Each number is 128 + 24 x the weight over its row's rms, rounded and kept within 0 to 255. Layers, rows and columns count from 0. Numbers have three digits each. The size before them is the row's rms in percent of the matrix's.

# layer 2 MLP gate, 576x192, rms 0.0674, rows 525-575, columns 128-191
108:131104155128195161160127164177107130138102186128090121151133158096134094086133161136156143144145120109127179160165142114125132111142132163127127145137115093105114153108141132111124099139130166
101:151133147138083171093125145103103093143080124160109130130136156146111146152148124104103118130142165172155142102135131113124123104145085103137134151140105111132122181137110130151102122150149161
092:148104145117126179152137098144154094114153159134133126152141124142140154101095148152083151119139132149129112107117120108107113081169136136106082142121099092103114134151162141138088093157130147
091:154145145128103155177126165139112141133101106157126143167088113100133140092118121105082128140122117144140136112119120152100146116143144098086151131143133159129109120144137162107108100131079154
102:111161154107127086114125117166075124129117141129151159100136188093128158123152100155186118133129118127142140118087095135102111128169106105147189127127178117187148148134136158112142132096129119
107:138134125149156083128099098103152168119149131082174147053120153107141155159156134066145105121131133106109137137105142098142120092104124080133143133103112092119125164087125126149126157125188120
092:116113111095147101148137093141164131096144150107120132146117162118085096152128094134144140149132083110128111108172107109131115146138138143124098164132168187126147101107126082159135137137125183
098:154120115135124096111103106102102138145098142084167151124113126098102171131152104111113154103122148150141099155143124161157089111099120131126120123133108163117122085141091128141074129123143105
096:134111132132126151097109126159138097131160104112126132119130112141149089125138123119100091096108141132153107129080124111152161150094102109123107108140120094140177141182119149146133133149130127
104:165119144128137123116170114120094137103118111128101114153108118134128149169117111135152147119128133127169089151157108138139144149140092094154132125135104114124138141145107105084123131109143093
099:169104099140087127144093163165164132155155153119131140101141119105156140060116140114121138098149137134153126140130142142139098107114122112148133185073132093124145102134215137153157097124127106
097:127133117132145118156108097123101107109126163151125171162173147148130126087153082130137099110126078116104125121101122140145128152148142155176119148153152129136154092143124113121180122095138121
095:122128140147113097120144147158091142119150144108125168120149143179101140157139145104139119178149158115128070123114121099110124161111170107122135131161118140145176141142116095148147142185137113
102:089150085121129132112192118098146110096132149127099143137106120153112148130166138103111141164156137126129105129155102121127118128106079193132143140132129155115134086116155150119097130083151139
099:166128110106076098147108168111129140117120140134083157152127142106128185083102120116145137108128111129165127109132133150083099123140135115107135128100139091131139105105098146133132114142111158
105:166159123136155126133152121105080141110137123178120130174098126132122122115115135161157169117121139085132116104113164088121128137123157118144148127157116164108152157130083148112070134122097137
102:165102118150179144102127165152129145118084145114127085082132080123136118096100102121107090125150086142163116106126143133157116076090125134079109102125121173128129132144169148134114116144105142
094:127182113111100131137108093097124131165114158176083133102096119159160101116148141121127053132097144083136141141150123092087088110130114161114142147105154164098108124161159149133170080138169151
098:146085126132098110087157087094149121085144128079108137108085123103134117139088157131105150126113149129161133115104111137146124110111119139111142126094105133127165177112092113128136101111176139
109:130118094144122119127188116056121125122200148113155141120121119127126131138136143097153074131120156122140145111117130144159121163149136136137151138054113129172121158131152135169138085096106104
095:148109091156125130136156120136130108138095128155145131128148122147150085119145115141112155153122125120133083123124087102094133135148125099130148136142080126177123185117145139132145129171089076
096:110131115172144178111188129113171116119107108141159156090066132123171098113144175097175082155138141134111110162160119129107132116088145110134160145108098137116118131147181186125105118153118159
096:106141089175113129115138124104118136121153168189145158147140090095162109145143132116126103092142127158092121137127159107143085144142140165138139145117112087112119163135127112136158128112140169
119:130124117153133131105103140109071097091106150140147095119145155137143095129109125098111147121114155097140122113131045138106145126138132115109112135116111113158119114108101108120090109156144149
105:123116159121111124160152145135104105107098136142154113167140190141173186141094152126101108095110133115130155114150115150109129117135118138104119108153096145143119115123104151130151132132120125
105:109116098173144179113149127109136120107113109131150134162071133164100126155107171143155129095097138132113124094131102151116108127119164098159163125120112111157098152089145117094138140075104141
095:162143142118144121099167154161123111113153112175152109101115147120139091059130123123085126111143121119155160092133117112139149109138131146095116094152150142147097134114135179133154110109108115
099:157130126156124164122170127139142106123155084117132109148071149094113102134134091123113094081141083139096133145096144150164108086177111117091139154178148145148141099131102110133095159121094116
108:111119139152077132098119158127134184189127099137110152120148118105125122118124128141144092106126122136131093126118145115130117132141169081124161153136140131124125118115091177099158135093117165
099:141117108112118123130160108130117132150190135152146105157128134153128126137094117159088106127094190125158155164094116113125104116108124141100108126124108089157154131180145118124122145138132150
099:163149129143156180120148169129107163098120102071125130184135135135134144079150138156150161116074110163079114116136147147104159158182133143170144114103108152127168088101127151161128094118144135
101:145125084109120097102122146088137099149119119102141166121112122058135127122165127159109134136099124103142112105115122125095153172129123152130108107164172139157122158119132128134132152148101140
096:181057146103148148141111173130147077161122149112137140121153136119143114153128112148109144101166119114129147143101122103153122135157175090120149150123140128114118139096096103110097189122096153
100:140113089145093131125143111115109119138140115166132118118128147141129119154136152165113107107111101106127117118128130119111091118123131121164150163136100148115125139098136142136164139162107136
094:115119063113172077111165129136107161144126163077151101113164125116121136145111083162098147129114145118121104134136080138153144148122131108128127132129147132123112092114150119041074115143134086
097:103135148097169111158108106136156109108096101111156141073169104121100117137132144124115146118142091076105111091096140117140153113166146110137131151139124163091149154155124167133123138099158159
090:130137133167146161110135147120125116114165145089107126161112143142107166139155150132107122098115152137119137135098158058139105136140110158151065167132178136161108115163121109096110144120108140
095:116117144141149149140107108176101133113142128144099081122105109125151177139111123109098155101140112161120118118139142080097150118170132135116146155121136090121143113135117154139146127110111160
092:121132178151082115093147138142153177152136131138144146151106123117154106118119099160118132121118141152069155111109120121143118121117126108145103167143104141101111161156126136118109141143111130
089:105107122136139108156122099150112125108137096184145084129129111104117128125116060141132116073112103140133112126130164113120129100162158117133094118096146142180124123108143125107110085153124133
099:137178164115191134126105094151129133098108115125140148090133125125126089114154096137096104128131150138152130131139143156142179131154078061181179153101143099123139106082123117171123086120114064
100:138128190133125117127149129127159118103153110119135117136093113106135089118135155102136125159135135087135123120079133137131136149088116099062094145085178132137125126122111134154103123122140079
097:175144178138129107139154147136124156170125130112123174136128152110114088163124161095119150151105139118120114118111114139151139109109120108096076152178144129128114111111088173080148109133139113
102:193147132174101091151118136153117124081111077131100145099126128120130139152116113100134115139103120093124136140129125130115131141167163141115133135124146146152193130092122147128090163096174168
103:091145128151138175133130104108115145117165157141110164100113096146162144130140110162102122132152162147131098111143123150144137091111087134127177093117168120098134116120123121149056118122084146
108:096133125128070115118142111110136106129084145167104121092150113141125116102137099148120091136156085120169185180138114127124194153123082136173122129162128136099144132104115130137161114122128126
094:135103121103138137091099115113138093139146157099182119160090121145171135087107097168114153153134116110166119130097117062122120146139087135112108130112127100113127140178143162165125135159125159
090:084134106113142183130164113145142110151155122107119168170153163123119156113133143168128142104152116135133070150114141139175113141146140136088119134112118108117124141127072097160101083155136135
108:102105097110112105115135100121129131146135090097151143160158153159099142104144140145143113152136115125111142174099147095122133147158141105093154149119140157106141120173109159093114154142119159
096:130164147144078160175153131117129117144161123131125171141098137140139129137162136134113121144079147103124086115118109103097140127113125189091127139101099129125097126159116153115101119142119160
106:143135160143118105131107137149130107199133151150102141126080144108140113126129156094124135122097155143182163105130129117113160139131175128101119132229140121128106159104107174163132099154136146
# layer 2 MLP up, 576x192, rms 0.0652, rows 525-575, columns 128-191
100:179129115119121149127105169144082143135068124133153097119081084088163109147148111155146131148135147144126102113139132095082112131135099129161145102095140140150097113122141094140129114133102155
102:128177093135166121132042094117172133176127102157139077137171143123156194143167087107151109121135149129129134181167120107099181154159119078173122111065131128141123137100155141127133143140117121
085:107111113135115091103130137141109167101108096129128109104098137129168137160153099144149081109159164138145107133141112140112102128101129089143141146126152157121133117096102119066127142124151108
091:096143121116129095104106127125122148137103173139085074074164131123129146163135148140121067109117158107122106129160126143156088180116097164163109142087121122117115166123144076157118154116145102
098:126198134110107102130181107138105079117113133130138142148124134108148128093102164118152136140097118131171162111170109136162138184130121088144075141122136134130135161127137129145152157100144171
105:106172095157114118122147071116122124110147119102121123155120128101076083113189120108135086126155121091097151162125156142110119146164128170103096130136109153146183168133105152131133154139160150
099:142140126108129145146145140069145119097116126149136130151148111127115133105130100145100069153116085144125145108166126098131136134139084138124111155138109147137099140146122125139128145129117147
096:110109095107126101112072100115154075109154136136106163131152125169140105099130121118078121105088119114149132138103124108116114080162065158108135138130121154146164152134105113119114088121129122
100:142167104117113157127136166159108130144143115135093106112162076085136104140095114118093111099121114124144162109134113155161132113116135139150162113123101137129129088133123135147106125111152081
101:099123117166158129164107099169128115080111120157131100128131116161131176144133107120127155107120149127158145131123107095115131157101111096126136142119176133119098117134124104114089185110132141
105:132125130078117120119119132138122131139131155134151188114126124124110107095177123146135173101122140119124074142129114137137128122125151119088082151109160152100148091164151105123109115120138147
105:153140107123139121117116166114076093128088125157135115150081103098124142114125141130145118105099117187128155120114122160165086152099127139135126141149144131146129117118124114164144122101083177
107:154160151080113161154097137144107109116112150156149125130112132145107183130121161127108134155100138121141122073131107135175120128153092114160124128156134106103142094143095114132120134132135121
103:159117164139118125107130166175137163094167090129184147128093121137152147121117084102128156169122152147141093124145119122122162136136090127129121113117114156130060134176119111125115120140130068
099:121115170143164128103159094085123102128140078145117140062158092172124119136103158125105133145135152151130147147135090091121135110074116125156132125157078140135087132118164138153149127143129109
106:083165130101135119106142119172148135132155109152192134152132087132124130115088118135148167108171112120146147138120112163120097131175131116127142075134176126141149144128144133100151138149139157
102:111103139114157131151128188145138120169102087111154152074153101128118121107144124128121138117123174116149141104133139117147122110087141118075172108104139154110102124153144126119124115101152095
100:125116123122131119147112151128151112135168109090164125121135166120155117124132136133129148149138138181173105138110101115169131181154148126159089126111112148159135114156089109150117158094080110
103:136145107116122085147124157174098136168090116137143124100092187074140129125165089128127045106142118112125135147101110085106128101179117122134128103153116158130160136172137120124130132088158100
106:128083143099176154130115093112154134090121145119091119154132103127095108116162183150127144095146095108132124125129127076117146131081192158151117106168112134173129072095144107134093123123131129
101:108136132096153153094115122122118184112140130103120141104107136138123114107111185129135176111091148099140114122179162106143113128137126125123148103107130112104120087088135168092130139029108106
094:103148117120147144140128143105158158131132143105128104084132086094145119124134134104137144123115125133102109141146066178085129105148101118134137189096125126103111132135158136170100080116148139
103:138167129126130118177108098134104128113123141155157117123103140099153121167132110118114132129147170164141113102096098113137109076145102150116137125127117085171135103140116144131121116153126126
109:135166109103145087078131174139103146128106165126114138117153137091072116136140160127190118109122146138124110095096118097130142154103123138134128064208139101143170094100159108126141162094181098
101:131137110094094126131154128146114108118140131144059139088099158126118098109113175131109150159129120123171124120102088118115087143075127088149128110134139133086146141137133146096159141095173129
111:101128107120130089136123147134124130136081135113107152113136093111131102096164144170158128138106133069126129121114143097129114119110144150090129122105143135120159122154102168118150092094132075
096:114164134115127120090152092112138123130120112127121129149095145139138140100128111131125136123149104120139155133081113173133143079064138164134113127125107163120090130129118111167137126133110113
100:138129136114163165110107124120146141109117144158129119092127103137115145124105126119101115127131151090160089143099149155130127127167142127177124154087126154133101166123084156111128094120152133
108:119137086134136113153130134115091126148101150114111089113108095143149092128070133160105114135140143138123085156062152158153122134084101140142126161158114147106132086118114135149135133108146075
103:162166141123127119139122124090137108129150141177130085093132109139122118115127130128150146116156161136161161126124119127095081117068126138143084150146122156137106132112134110146153132124182077
098:124125074133102101129111128132116189143147135095082104100110116136170124181138124134075106100148107135124144112139064142134112096108121127080163140152124125135125109104130160131154160109133100
094:104126133137118153092183173154099133145043111167144098095131129114108145181122115115169135104134086168146121120168132134168094104145149138106123125138129114134123127079176160115145139124111171
099:114088126125101108122116132139135115128102113161085106114133082111071156163106105087154109137112117176142092122149143139109087108139120143113135109138144126152106101128148126136132157138102114
097:101145132150178123112166136180146125128163141132131149150151141133122110091075094138148139088149142158145130128125114098161156152125166113128101134137086125169121083091120119107115111125132109
093:142123164132099172122122146106129095100120121143117160148095138197148136127121161127096153145132096165083129134119120101127086144125102161097127125123104161119148132119094152141089163125115153
098:102156171152114095134111135089125139138140137188117118162136161099148193118099156128161147109106135140126102105073115148111099149128139143145093115153146075139137128113130141139123095138125121
097:121087092118095131143115148089060123087203149090140138098132133109131122134150140159138088125115107126139134151091126088128081146099075081110115150132155128137090135118111142121094158117117101
097:158127091141136147156139107118127125113119129108096095111148131117116120116159097139096120144105160142128097150150136117094142127148128126129124122092147136093129104151087181122101093113129137
107:117123120154118166187125142131115177143124175111123110159123162142125072092106107126146125094113142150105159145133152131117147144114093123146125158095122120148104134146095133127095149148123158
092:125143101147150126110098125162123137116136119111129132108155142123098116142147152114125103189150115113144111085131110152157109209109141124146149156115115106070132162093081119130143134113162123
094:104102108082119140167164098069126152139154150118106146116118149135112099137136144121106152074093101147124096160133128128132084149108138113098061109121119116137132118129156122135150138152105145
104:097138156155125089135140128160103145168120167149056149111112118108136127153177156101126114113121127120119089106131114181177095121121106135143143125185148131180103110111118129130129153114087123
094:160105139131124154128147147143140133124130136152135120104166163135156086119126165133122165132118165142093166158125139127104090152149147113119118142160143125109141119119113133131168108127133116
102:130113147114114123122119109129141144076119136124121151144125119121093154146134154148151078159113163098137143100133135110113120105124145128168102133111126135110102091105160141178125138083184154
102:100087154124138099141075130117089138168151130105086160076132127113113106086149142149103128137114103127135124114120086156158116131139155126104121099114137103158181127107103142162122128111117133
104:107161127119128134104144154120109078133175134111156112116110130086122149113130149122136146139156103145119139091143082132094123171114102105116111161140138102141132132099108123156101117119118131
097:106148095115126193132137147135128087131117136128152145167162144110120112125150101101152134061101175116149075121125169107112142130092138153115103108155145160081122108115103145109105077132072126
093:185157130109127149120156161112142137160163109084137111125169152118127132103121129090116142152099095096138104124138177161101126126095152105124099156147133137125192149141091142132135124153183087
108:126162140161121147119126128136166155110154132177129120095140177127117136166106137133149151160117157084167110111152106097143141075166125177119108091133145173126103113148088166118159104131104129
087:123077113145155094113108113139108136128128136159110114109167133125117104141070135123095153129146074125151143086155165173189119148135183075155125127122133104135153101104149115136126167096148124
107:128082074116110104132095145127186144124128110164137144127186159156136149118121058141160101123119147092110160163126160116092128125188124109163127087124128161105134152114133176111091145175107150
# layer 2 MLP down (transposed), 576x192, rms 0.0663, rows 525-575, columns 128-191
103:124145067130099078113123111106129179094148107070174114110102077112157139161130137121111099132098128125129101082090120129094123103154135141140158127129161126141145151153161129110097109111154092
096:128073161152105142114126148076140116097140135150118113110108119142131084131050166148091154108096146077133143089151114117094116127135111112138130123108079073091159132176119098112125140103146134
093:100080174170195154132130139138148143089091113119109157113145145125153144169159089139102118100125127164156149136143128138073145144135156127111065151103088123117152108179121105128102135120123141
090:126189142171154113130115164141154126156102104118129096118161086107170123147113120112087112080131128099131103120143115154147155163129152088161108125113092156124112129140149117144150151164117179
100:119179131129110098121146092107146143135106124163111125136135166071119118130111150131131193083129121116116171092094109122113181109124122104161146098122161164143131091132110171120172113100132142
102:127171144127131099119141123118131132124092109150130112133100112122150094099184164107145106098150145053123097133139086125097138113106104093120134125159127104139120112074124141139166152134107109
097:109123128123140110097090119117131145108142126122104150151113134109112138141142116131119165151118142133096084150130144140124136137160097156154107103092115135121136162152176149133119125142143147
100:081125101130122139106155137124098176149149135108128133121156108101111115140134127115163141095114080129115110117168102143065149146135090131115141126141148107121117103113145137115104130131106130
106:125101145109154110093181149159126138133095124103096131142165113147129117130151146140126135116146112111125135142125122133096135159132111090119137134133105091145116169106163172095159124116134079
097:138152102146080113131135107139114116180143159123110142126129114149150140155131103171096147199157142108113137114141106101114133116101127181127087170168095132143132128099109131149106134188070153
103:164169151104151082122137113175130141110091114112124163165127149132117130140114096131173157117125116131150129105110143116114121119119124156098149107100139139118119110128125147088110124123133118
108:129128161099151147125130151097178129120099141135131098160149101135132124107137130108152115128126120177126163115125179117110113124108121144073106146111070149121144134101097126100134139124129153
108:152160150101139158137077132104143092176111163169117096147114152125120140145117143139139086160125164113093155132151144119129092124153106137120129128103127085113142134158103141123141089145110118
100:115139135124153140107138175132131136091105140107111152127154135158107123178130125126182142141103108113138099057109120136122110146122113135119121096126147154107145121144117175129133118121131126
099:141133117138115109100120117105126114159185110157092140133124125166108145106090115098113108111157157149157150069132143094103138147119108107131157126082096078102077096075135133142127148126117169
101:104106115153149117128169174120102151125183108112147133188130136087115140123127134102128124124149146186137133138103135123157132159108127109171145103138102127143154137095082109121135106098082190
101:087112126106104115160146096142143103100112150123095148121139144122116124152150124171181116199115169140128128123116122125130158141102167146122142173131155127175122137118174104119127164117136116
098:126091067129084157126128142077103166149126187170120123156153186130183114129112112152126116139166097088114106100135122127100097123129154119124118120124117132121120131116137127151075105135159100
101:096161132142136151118153129150155164149175118115080106146143166147118112113140106116142123112154141128097130124113097091114156092129110117137102084137121155092163114140094129122150100137083117
103:142093143109149144099117119183091088132142101143132130123117139117116099109120155139098133172155116122124144135140120126120152094123102110156124093055133123130106114112152107130102151159095146
100:134109092141112124132132158088116080083095110118161173122126102157123132147091126112138134146082130141135105140163151147130108176137127127130163137124066123113103124110122095135117118179114085
098:125125114112124148098138101118150131098129125083135158106151162089158143107114132119095112110146122125156148102142115151099103099079165099109121144092135162121111108102143166123165147150125096
103:149150103121165138127108122183124146113141135109153119134144129154132161148130127104142156188133141162121133108094123122125146127163095117112108136128095124131102116108046139129155107146103096
094:110107148162126113135140149110154136147115143138149104075091135151130141108124129114159140112120133059134137099131095130169151155146103144152119142121100110177105154118081122140124110113191119
096:143118166116113153087065115096082107155101139156135088156115129125121122177105156151101083130103143117117132058122126098096147129137101157099145113155097139129106116117109147184167133126155148
109:090132107146151119122167123133108145087128161105137098165109108167084114136137114116085122140149134125144101109120144178119125123114195090130161141102112124159122169117147128084139137185078155
101:121144117124141133136123137144118133153131136112178112165186105151131159102158086133159134129093152123129127140174134152126094149168170130102168167122079119140139125124160114164136161153133161
092:124179117133163154135131130160158105159152110111107130154089141116132114145149157129135120102119148164135137140152163140126157131178138126106160122132128090132100120124137132124105152131133138
104:116131131141145146119128112115099145119105144109095169180130132113124132131142129115131160134147113164144136146127123162115106126112137104127173101128138103117171146119175154084151126147104097
102:100098129105151147151107139130115081132161121140118119138188123104174129142131140125130113142121102142169151155088145123142117192096157090109093135129166107128130177124146096135161140100130098
100:129136147102175175097132113126175121091109134101139122135102176141151137098154127138140160138173083096125117107124121094162141137128151137152160122126129122136123098177126087154116160095135163
095:147131144077123099097120147076163094116155142100166115122095146087149119103121154100131160134111170141137156126173088137106139138126131153141103147135094124125111109110169114113134101122152105
101:155129143138111145115156110120141132174130168135126138164160128134089135147142101102159116128127099142127122110120127138116109107108138118154135117155109108163145136173126157155158124104142100
100:091117105164124112123114162141118126087179144141141118159078110153048150131131127097120120126116148129089111141150112146101139127120110150176118143139112130221120106101147108142135156089130136
099:110143085145126102136177101128129176103123137120124141128142151070130083152154093146129126111091089088154171154139123116116132089138116086143123122115130162110156121122146138076136126156140060
099:099114169142135144102131115144117142146152123095117120123112134151144122123110155143137154124122122137154136127135146086125079136099148135165144137151169122168091127106099145148107106160123144
100:141117152104111143088096112108139162144110140131088136121112132143142134159146103126096119116149111114128118131117117114114109110143142091111139150139103159121112154093104114105126140106126103
091:162111104120126117107122171095138160159167141099106160111123128119165105089067144142131105132095098111116141144117129072135149147109132091142173106122194121170125157099129112146128133122123142
111:125086121145102122177110127141133145144116178090146142140125130143096151089119115090095158125105132173136154097150161113114147151157103158099120158109117146146111134134106107106138162122108114
100:114119111165108106145126117118167110086117151101131117148143095096125114130118117158134102184131101088136122130139132107120132122136135132183126152132114087090161175147115142115107153152109134
100:153144129169142143129122080109110152160124142122134133157162131139136146161156088121090119133101134106150127137185136073108146131131114137095127179123143140080160134106100120116108113162156162
097:171146086155124113103111085114124118133117146154127175143138075109162161148138087117102149140151144171162154110149119145126144115149145146138121156116085157135142111143151118123135113139140113
095:108143154117131113122078077106157135138119054110110141138107108149112104114152148130131097112167097115140131111162134135159134113130133163140128148071125139139155126126116140140096136152094153
104:131121152118101141136125129160109122138123101130129100116090090097109144129161131147130130123139102118128121145124075131148120179160129157131123152143123101103142166137106157162113136101130080
102:099084130109119130151116115139147096104122099128103175155125122155143168104155138122132093106116148141121140116091130093126125145106093137121114132117145094111155104129139089149118056128135136
103:146142143144113144124162130136124130119093134120132131131094089122149114072098117086142118129113117133127103155127079160155137086129098131101109150097154131143153171101108130133135140142138159
095:152097165133120164119124108121147129137143139117093137078102112101167130102143133081086122165146114130124134116148145155146124123157109135126141123122136164129093109080126108125110155121106135
099:117140123105151149107114142165153161137123145147172115147168097121101098163119171051171090147091154139148129114172125127110101141107090117124111107110126111152087167141123114125130159111109100
102:149138162085143134163092103092110127125147136163095090124110121137141142146158127126158163083150127121143105143165118126118120075082147157127128098115159138114124127152088154137135134093154109
099:145174110181111155152133092121142096123172103091113140139151111132129127109148098114100152179085113146120110113138135106149117096073133149120115115127083154132154126169135122066148134136105168
099:152084087118105141122155165090126128103062124156159121129135094111105070109125157120099149126135160149117121135155120127125113106142113092121136138093131100103136132176109111141135139119179130